Weights of a small transformer language model: LayerNorm before each block.
Each number is 500 + 40 x the weight over its row's rms, rounded and kept within 0 to 999. Layers, rows and columns count from 0. Numbers have three digits each. The size before them is the row's rms in percent of the matrix's.

# layer 4 attention query, 256x256, rms 0.0614, rows 51-93, columns 192-255
136:473542505469496509509502469526465421500529506532512522486585441457500541568475466492478442563545496572475527517546425454489459460401574588511494556483450471541595537478520548523516511517519459
105:478495536527483501424524542566597546462519490526487569578483486543477550453470525493504509602441485557498510506483483500454522556505473481510453393466489440534492477529396512530504507460522568
093:474553456451540474470546479544495494544499489546451461426509491531490479434488481510468527524439504399487479499464510504531494543435470596497527497450523526472516496439547507491471560533443518
094:513502478457504530553514534475463430532503508512480478529492455462502458578495418417510486505532505465491573524479510479537480494485549561472500507434525506505502578445484512513504531518445529
089:442485512535464505507514471530534528496518495483472544522440507588535459462443534471524511485515515489536551456522527553445525550570458504461512397516455499458528453497560499472431533507600558
104:501431498486500535541528507504458526510535518578512462416498500476486549518536527553480418464460624532504492492482389534544508459522528469518413434547489490480537444482462483503505444434493521
101:506563479517501414473540521516486460467516504464505522515478520510526519502528438495461517517516507452565484485494500448488498515435506519468508622589387473514445543552445495524536404524444490
123:551536474482600474486478500533411549533530420449520455497458533522547459456502451509474543509534468462472426451464498452499510552523467508471435550555434573492534459490544517451475551575512527
127:539469487487520529527485505533466493542552529516490536449449473467529544562508435465513413492513549455483465512519456514469458496488530517451470555536430475474586504480511591484500553545500582
100:616527449488532515471500518534504536515559497548529516440449477579524476486459429433548498445513451462501517456481490482506491475581472553482499471522504448409511478473549528569463595553487537
099:561551442431503487508469538512464500526436552507526489432495510456547507503490458513462483460545565468499526479574444487482469485427535519521487517507520557483571511451550551536523498568525401
098:542541472481487555540542405480584535530554502530500457502467483497515465435476554503468545561481486532512509508471534486538456561505419454463481400504528499496479428516477446496515512426520556
101:502515501508496521500546433480521538566493496396472463495512498507499453422544533501450566599482529534485532489471560494524522520530431464460502419540431482486471480508492461455528531423500532
078:491398540473510445502477442463502476545470510474483580497540544455479465484471514433455461528470515469559522477533512566493503492527495529575524476452551474551532462514506472550518512495440505
078:521476524491508523513520520523529524455478426487547455561562494513448472549487479585459536519571456435556534458512536457527499510450444484485533516522576463501560475533477471442528505487512479
066:465492504546513485482482522477526549450468485490460470571493512530522476474516428454524564455555492455473494444506541435455483523521513547492518523536493502437465496584498525596563543470551458
070:476545508481536526497455450576574508410525446479571545479478439531518530525475514602484534498494473567534510480453477544563460489455500547568509498461552517453496504545461499492546541481566454
069:474542521456492487516508544490506518528537454455576526443426497597524525535555575564451512494419505512506518503474481554513527548514459444494454465500486512466504493544538381401459493467513550
086:557474518502606487491481486575517519495584477565463526460425451546539492460460496468501500579479413487383467425480432497484483516535465484482455388491555511458496459463537567477430572498498483
075:384530518568537453530414493436483524487499435482532487565526492611500453516560494515436529519528535423528475469516547501523576522518497470458535552505568533447445479521526490441527500485504498
077:535465548524450507537495519463485507533473519536473482484574490474476487591510513540425416490535537502571513517542538509536475498484501477511562560498520473567542513503452454515573469485529537
082:492511519547486482523422465519508504496530541515446535474482540489506569497434486476458484544449589537515508508530447532482464502487489458523482408414517485576456386477509518493534499459577485
070:531523497504565489484535568532541509490470474486560473595518468540472476454545465446545535421543396474449438390487483388492460491500488514494543492553524501431439523592513522568445542520534480
079:509525529452493542553574575525547514476492443450578449506500491493485502501560568532500539471593418450520522506529513434533511491407488541473582543530503480469573558518543519455444517533458471
076:516586538492534517551592491550553518500456519448540490543492472512508507529560459499537516457558429527450520492491468464496418505399501498494516520481434539490516486510484521565515518437492401
062:452565531485464527503557528493473429463516546493527467494503463576529527552509546521497497394525482471514523510547471507484501495482499472405508557514474482522554516574564516548508434480466486
079:411544500501556507540504470472488486433467398517572534504532474552503534519524465577489486491562503519526487452549509411541473483439513497508510590540490524511497534532501441456506449511520471
074:609375488465554482487467474583498493488522448521519518510525481537457467513419485453489474522523419407466452441462512542487508531526467533525522420507603512509483433506513513476474544533463489
073:558558545490424506506554457440545537544517492534523438485436551485588440469498568513441516545477545531516591538507538484546481546486430496473540481488478445491513443531495453582462471420520527
063:497442507480469474522576475494551511503509471477540468520448426505455457532522526571514494509372555560490626516453493545514492535422512472439467421436491494502464514577491443443483444483522514
083:551526485524474517540532495536495489567531543438482490397502516435521491498501488520511501503447550561512548530473485552488491505501522444510478451468404510508559470453484510519496478511542552
074:418509537505526471522430530498515507531461562478499516552523490567506465499527448510508463518588493456462481440536446480551515530599480470481543524535571508570456505510551502501502484490452445
065:469617486538510449552428484482468394560500553535517539460560540515499545526512460540402447521428568562531514451545457513450464598542539493454443512522516491602521465509444526493470458496508538
063:476515496510472532490535473514517501504571529507542542456492460490498469507462573520458486500464480491464587515473455491489452541495445458475478515539522501531561455533489540496454469534508544
070:571402481461479490488603515533530493521505546479425467514512447381528454506482473448536467513570475485476541500493513482460522514491451473518537514456528523465532546469465485515507540462483492
076:487493523445513457527534538482519522472495407575526508583525513515399510483515581585463529445506418542504428562464506517572542503444520468517522510438547557445546471532451429451483503501546497
073:470569514474509456573502438466524517508517394418526520455476536484547542485588560551446487531487553502565486586505521499591515528451501477526494529515441501502528498515500453477489495462522510
069:462465452503508439485464473523497476452479517571425523537450467503476546494439539480517448500460484488494442458454450496488448506562495531560489474494511542492466490471477524536461481487502507
074:445563533513505473570495508458468454529490477489561520487458431528502521493561524473516509462562505506559506551517517527581509465457527480474520617501464499475474554524566513486425483517422444
071:608397451529465520407532524516521512557496570473501491475489507498434451484494435453551494513463473397414481518427532562462503504529509528467529399519484503504556508478444512541504520539479526
077:491569560472527476564598465430520512511472470466551471436456479511562475488592510549471519517564487511576565573541547508540525502449521507520525523483435475458529527529532402524523464494414456
074:561578418540547520465441500559480482533557481469501495526522502548555467473435482461455492475459503485461466433505457443464501458504480524491467495560492440472556460466540592527456559587521523
076:465433495496559481451456515622460457487497519478499533504537520486477524512435491476560425462586491456441421386469448489436470444542533520509503531532565479556497562482540566495477488598488465